Part of a small language model's weights.
Size: 15 layers, vocabulary 16384, 8.02M parameters.
Architecture: rotary positions, no biases in attention or MLP.
Each number is 500 + 40 x the weight over its row's rms, rounded and kept within 0 to 999. Layers, rows and columns count from 0. Numbers have three digits each. The size before them is the row's rms in percent of the matrix's.

# layer 11 attention output, 128x256, rms 0.582, rows 0-99, columns 0-63
075:513456498494501516481503515522461497442563507467537489452481498490511462529499425507492506514472498557481511515499509479531546489508539537485514494502498440493431507469511513516549541513493528
092:531492469479414503493486439519536507520495516479517500529510492482494493517479509473512516513544529485458527464519498485455488487453510507499482479521486474502463429548518518514477514493462519
090:492491527549509505544461441509492491500539537499478484538513534523475544496483445517467506460509459523520497491479476487483565509547559477471526544500515509533505459457470513463470469528507513
085:528553477525525500454500518473482485501513498509551481498458502534527483474512469515521524526478501533438525522512498500576520477470526462482479527540441509504483475501475518476560473544529519
096:536514481520576498507541516476501491497542538472491456527506515519516510550494492540519459506482504462503509499500486484519502480515462488459554438506477496468487508510556529494501478473528513
125:480532490505495489487486504495484456498506518480485542518488488505544498544516510460468492499516504517515512513519478488503494481509500466496538503470498512530479498494492512470492523506524492
107:491451498502515512485538463520541512482537540490504491512491494488497487503500501489496517483480501491511477483503450497475507550500512541504437554502501504536494540508556510496541496512511482
098:475516491514488539489465509507452465507522479482498527478527506560499498527524507475483534498483527502434459522545547502495514528506506536480518482505564503443529525495505494507467492498488484
102:556508525493494479440507522510488517503515470508492507509432538503502494529544489495491522519498544514515488538489555534543521493509529493536542500502505519462483502497515506565504480525498530
077:479570447498490483491451516474504455565504526513457561469496452536508503501510479489508498466520480502511512477497516548503501535446490424510478504441535459493476489527534469487512502555471524
091:522517480521482468526524489493477479438494548521463472457471519524459485501533548555486496480516475487468504494433499499538473545454492479476471463489516518465534485534473491512471512483510496
109:498497515529493521498544481470522493465517485485504457509510475460535504541518483480459482499508492524495505502485463479497485503481463470513507547481519498507526521475514473535454486480532537
117:536519545481494522505495537464506526471471544484530510544520500487499514479456507522516492490496484518490486536514525511482513508497506493510470488536484520499492501532448462500501507533526496
102:526491502511539543558493534484520501484462513558483549448506499474489499497491455503527470528482474530521513493523517513476502502490494486475516443519553496521477510472512497509449482486505552
103:512491503531557521514507460506495537531542491500519464515500517465543527477472498490550498481480471522540563541518487495497492479497482497545523519464537508476487509508536463501467444484437465
097:554478445495501486498535506502498491512508498476490479508514508487508495506514535539461481498472483534541507477491479454560444492525514514482476513484458454518489506541494456488532526483493504
115:538519488511506478475503507539526504491498501520518513509518490521537553491499474484495519505498493525497506498490452525466522516514507496469530477515518533516496513516519510471475458537529491
119:491434510491500501485497515492510494515523514528545504521552531503514465487532474477514515485487495529491487550528474505506500496492486483498502511477537532507533527486542486533490507467515474
099:493479508541513478530507520509504537494499461497486488480543516537493551510498468462510490531514508470473508467480468499482485491536531469504502473527517548529502484521499495491499510454512479
094:475490532520494532504540522482487485545542471492462559531470514500475497447518493544494465533497563514522478530452446503496471474468527515483506499481485482502502509490429486520494502474484514
110:474519495528517513499537463456478516493453503501525502527505510502460490515511495495500493534536478450501501497524497463476524506498444509479509456515500454476486497522477461532513500482510519
117:493529511523492514472484540476535523495519533484487457495443491469463473485503492508505534490499466486497498532495504490505527497479474541513544497495516496520505456491523513498477516479520470
087:494485541547522494478466532543522485543550517500431454503480495475490500495503517491489504485493490477494487501526475496433475488509508498501479488497426524467480463496506539495500518504556502
106:491488502528536478445501481532502505504432484492501492478487548479496495483499447490489525472498493556506490515507491551462505509517480488477460470481527483494515489491453472519547498469488518
093:519493533501508498519521509520493515509533489513501482458542504523491474457555518540503522526513511509522497512484467519501470497499511520451523484507521524534551525539482548540524509517468457
099:491496489538475499535512517491568519516461532508527489521466559502499557538523536495467488527486471522477483492479441525472488542518471516483539525501473500470500540507528479479466499529513500
118:502522496503495521517520511511513496494513474502507504491512528483486498506482502483507497518459508529523534510493512490538521504492525481522495519509493511504509570536483491517495520528559514
075:478489478473458459508529504543467503527531514484434521520475507487520466461516475479505506491534517461536505542484477506510533502464584466514471512503461448513487545500505464508460486515520462
108:505465478522543486478483491494556511507508499567477496541495505492461484509506500521484516483478504504514524523502447455473536516525537489510449477478488507511517455548504518518541522499473502
090:521495517519508551485549528510477487493487443509465438437501475475534505506460539458523475476487511531505510460517481464505505535506454570490552475521507489524415493486512442485552500520509489
103:512490509492511539477491513512535506538467462508528495539504490482509506496521487503500478477498516516517513570501470509490473510482486505535522485460495496470500461451471475497497497472487473
107:458492468515546527523493519502526501474504550515480488505526441501474520454500510494477494496490480505475471505504471483523493470490511495521521454526516493516508492492501505527493514527500497
072:493516487516534484530522553462549484432476457498535491541517495489430522510547485521482571503513468505526453526595481484431514465571459484530556517536493502488468546475525495467508485493510494
095:499505531510465462501497492552501511501459492474468527504533467530410526532508501511505521487462492485520477521520469515528465508508470457521483502508491498534521497527503525481457510471483447
091:499502507496525507460505507488528522507517502502513494500510501506488438540452519557509490499476468549533495453471496497492498510529527539546480476467479501494541524463486529493521505525514494
088:502473505517434545476468496512476485560455473538490489489496513513487532506485459450494493483522554487491519462532552496496555507503524512495505523502509532519492535514500546531510519518471568
105:507503516502481511519483488478477500506508524495519512493531487480439504536477501498475538468538456485519478507429518506514507552515535486499520498506481514446479490500506460489488496494454470
110:484496469449493490500520477480472462500495501474504494500511506502488525485523470531476508485467468491490503468496536495494547507494478469489448519556468501490513466500442562488481466484514488
084:535510513514463512483496472521468523514501505469511527484505499464503495506498510529464535428528482543526457508507505505493545535530465521525501502461505497464484496527446507480477490488517490
097:498533490514530464495494509478474489507526526501546507490535508460533470489467489505473485511559515491502518521488488519539512517493446500481472476537497501529481544490486512550541479523539515
085:501447490487474474517504540514507526482470502491484515550446471473509533522563495491522501495498537479480558472522474515463537481473525505462514470474515524508557492453501497490542482480464474
125:503487519502512510501476500494528502498470471498527501508506509544516495488498497509516489466535493475514484494513503530485525502510503492514477532518499463533499525482507500493502500512498481
105:489456492529507519481490484494503493471504560500513512524525518530522481535543522503490494493460505467538516476493540498460503487482495526493472494482479499506453509542459516541493494474488475
094:475500477471497506480466496480521525556481482508470509505495504489574550491497519516482511461506502471525513528471504519524521494519523547488479495477469484567518488515492483466531486528513555
091:532493472500521506515511491494483468518531497524510512410526493496529512493531513502463494481489512493532504512518517472492499506522507507477539476484466498513513458455528473496518568476489545
097:507486525491494509509513476500496478521527499486478516548515470527472502478482534483527477495495471500528500474501470503476476512468496473512482532507503496473487525472538496492466470496471506
103:452482480478512523516507500498478475495490504490508473486462542524505477510443471518510520538528479523506456516485513495473523510538476515470500508502497531520506488527537508517525487521484536
081:501506551529498464477487502524518482546461525497485533491519510515539514529477486492571522491503505521518441483522526506482506474491523500490508547473561509554546549560542482507504486458460535
105:462563494497487511482492528536502472497517472489484501518529516529481496479531520511479497477511497477496513500504521524475530501493481475507494479495482514510502539498485516536489523547502436
118:465470485518509490485541524500475508487507496455500512501463504514509519500459515529534530467548509495493469510520468479510493464501499523479527472518486440457503484501527494518463469493509474
136:525505516563474488478509475471526483475464477515489488520516497518486477506491509492513492503494511506511505529521483462526518495516491491468547514529486490481457528488497531509505470494512479
108:513463517503500500520487498517468494506519526526465471491513574483525504496553534484503490475477504492478465509484512458494494533497510532503520481501497493530489499490493510533503509548509518
085:517490535490512524495468537527514503499501524537519524507482470497538468509535509528509464548525478471523516478488486489567477486507536467517464468495483517471490463426551480508434490478434530
129:541499546481506483517518506502494510505464511510511486471510484552506485516496495461530498515517515488484477513521477475519537503492522520507501503464521517539492491520519452519503500524493486
111:535479505524502488520468463486522481510487518485501492476498454505468491494526516524496484518505465497512504493483471490484524489502506525524554502498502480514535490464482513492547511505513480
102:505467458521496504470481491528484492493512497521534510512532510498503518482538509484543496485531504490552460515482528514510476503457505508501480474502546458485503501475500510474548462543509520
088:494531529447482498439512425476455570495507498500497448470475481513470509498517495429485493545475472472521544488550558533467443489497506524547481460496495512585533575521488498560497482501470567
109:503524502463463450504509509478523466469503488491489483502492522471489492501449487516484505538518430517487526506511529533509456476456502494439497512505514515507529511553528472518517469484517465
091:466484486470513534511522470459527499525524489500462506447489501508481522522512457536484478465495490529462500526420497481516487516496538486549513531494468527510550508478468474474525496499522576
110:537489487491494490504532491477483508491512491472513523469515490520511522497480520510530447517471504510456474523508515487507515530488467523514518514488509475467503497517498470524459522484506505
091:412476534484488532542464479455538489459493453560495526488537518525481522463507502540562464457565528487440503500511490527503471533471514514483521496515513430485509464555494517507464518504533484
102:517502513493514495455530435530494458496474513489474513471524506515460505480494481502499475510497496464517512506516512524503496493478524538528482454460462503551497526517470471510488475512494526
077:511457536516440471517493529537437421458488513517506477484510441534533485514473444537491535477472493529461501472517522481475462440464497504515546592522499477526539527529461552499448558498504456
100:507505485508468477520495496510484524508525484508424544479481491502515488527488503465476528475491498517537497452478551479538511508484467492501489471534536514499517478505545514535482468500494499
091:463498514518518551481533455511500478458496533496476486519506503505515487475474504459469564529482508522500500508545514486535534471434510519509534529506504554504500501493502495546499523538450475
098:471469480516544494464504521527465463473496490514486491535452493513476490462479461543515494505481502508490519480488530482452511508496524479488517473491533448492515477488511487497459426491555524
100:507497547488497509463552526514555510547472522467492474484517500530506496478490479493489498496527501462499506471504492512501513489485523513463481498528520501510491499466516524477483556464493496
095:485493458479480476501499553494525456462460494523514511534525499470515504516496515471525523492524516521544392477534542496511481537485499518451463476490457482487512532493504474463515485487497494
096:523513494478519433518555538491522531523507494504476464497538545517469513533487487542462528506521499495457523528528510445538557471528519453472494524504484464483514491515486498493511491511528479
112:493489460522511513505486490454493522470475518497508483477495500540502492504506518516477481497493505505479493478508480486510468538507508491490504492505510484483532471480450528509495481490518467
125:514506506497459513487489502482484509474480487499541485490512546494530487520496484497462453472489512477496499496499537491518517493505508480466498533506491502470532506526527520454516467484516549
089:532471430498494515517499494516489530506541513524469523511544451491529522477499488481461514446521510515546495485464493542490496518466498492492492475515513472510515476436503520533474500557503468
082:524524486447520507510502511510507569472516481490533525493547527447457504477497512479474535523480509453526485533560517496543494516459526475483475468477498513490475488551518473485557514510494557
097:510491506428497464493517518505485496501467493456461477486481498497469477507510539494490495514493495494527492539530501514518458473554486518508462492480523518469496501481503486523473468496478502
091:495544480521475504534470489473446493525497513477487468513487487493515492500495435533508486499479487496502484529473520506474509528477499548521483483469520520545478528527499559470488461526507510
103:515489466525486479486530552515481517511517479508488524474524505546504482467498491512442491535448493510495514542467493480488507496506484526514493520549483535515510457511505490477445460489534539
105:530525497466514511498527472513500473456534482518519486536495525477501504478529538498480507487482483500509511479500481517475458475490500517517470524494501505530467538523447524555509461518482478
097:479499507511523419508467481475490473533510491479511502519501451500509478439496533475526476507479478491496510486521516553489501500545512498543517484471484479538487479512539462474513546490497524
116:523561469532534517503511483535470529485529509513536522502498508520514457460481499498516491499512479505454484498502489453507499492493484460504527497508474494517523513523503541503500493464489474
085:539526518523517452502517480488530517473533468528529497534489501438523499456494509505493485537520462507530517501511526476506543462493507443510528498553486484472480543494514533528508532538525503
122:501508517504524504507519508521490505470510472478494475495495513508510509485466507480500563493563501512459475479494503467485483470533551534516503492504517447486475528525515521503503506507526491
102:520472481508490504513494476481495470514518506443539492568481512466493500510523484496540511498508511511417500518473534502491512513466455466467511466474464465511526468517477518534509537460508475
095:515500540496528477520546515509454515504482516527497541502481509525495526467501483512496469474465476507527497490473499517460522490492547536516500519501540494531529480503490479519496481503452460
096:500412510494491486507532544498520498481478514488553490509555505546490495547491517491503457523499539502465503468427519546525509499569463472529475513536535473476482493522455471484519465465492438
111:515498509482476461475491501484507513458471461525499452521466501490496462483498459531464507484477495469525546495483510540492476474502531499512515495498499506521518508510487513482465536466495516
105:479496501512514467452534497478508555537526504535544522449466509488556506503486486544458509482477509513505569537519475517481518559460494468519511530510482491495470482561517515519500482506484504
118:468483463483507519521509509482527505493452507454515507506488479476514488520494493516504528509448520534499493478489514483503495530484533493490518477485524515493480522520538481465491463501489462
096:531471482512505516505495495503495532492506488511447557548477470486504467471503500509509508530526508507511519475492535474473548557483499498543480473460519470522519428474513506524501527487490488
074:497526498550517499481498506510558506506496484502463536489494469436495493471496522435498498523461527514492512487524486509517471501459497496455461494517467520470564462471523510476515474500498509
110:470516475483515472513517497516491499445560516516530523517532497566467526504496482533490503496484505484496530493533522515464457487542500490467500507538474524461459513496471455469473473542486465
100:457507523479476478495489483516506472495493547488541487497493519526519547501463520505467474528490506483473525516499510541507541511492514472467557513489476532497469462536511492529517527535471516
111:481506484492496524483526514504522466488481526480517470494492519490488494455502494495474518478488474512498498497472463504516483487487515500485539480564480501520472537481502467524507509486499501
091:498500497529500498439478519519446479497490478496489497541509503529522497498497508461524509493504445501523553550522472477511483530548519477476480514469540434530496538517534414461498544507531516
130:503524492505496519477544502507516494529460499505499476512474492481494522511501513510463481512525495503511504488508536499517491515501513500494510484496482510536497478514496499513487543470515490
114:520507479506504467528530526552544486478506471506506507521543496513501532447488523547488453520510476489481500512464496492497512482471508543510541524487532518476471503530489502482512495516473487
098:484499508492550509521476481484485537493511507497452445563527494509513474548530503482471503549502486523559524490528489501506481528471482494488502507557455474507526494532519480454496457511506507
093:527525540509508505542521543465516515481514482492459481508522522497531522510547504488515482513512477484498443474467490490517541534460486529523501538468495475542458502461478493468474556487473533
072:521476441494438481529520523528589471495518444547450517512524514467511484556518512495510504496507530544474539553451475484507496505480448519482463472518547527518468463503469526460509484515529511
100:503477486504505468492494478492504466492460468505474505488540485497466525529480467498487483532530479507457499525481508462458447569482494450486515500509523521504433495507491478457491554529487496
109:484491492487528531523481520534505517525502533512503486500477517514516476499488496508506488488493516515512465478517462507501537533503514514529523537488514539489480504496496545475514488473493518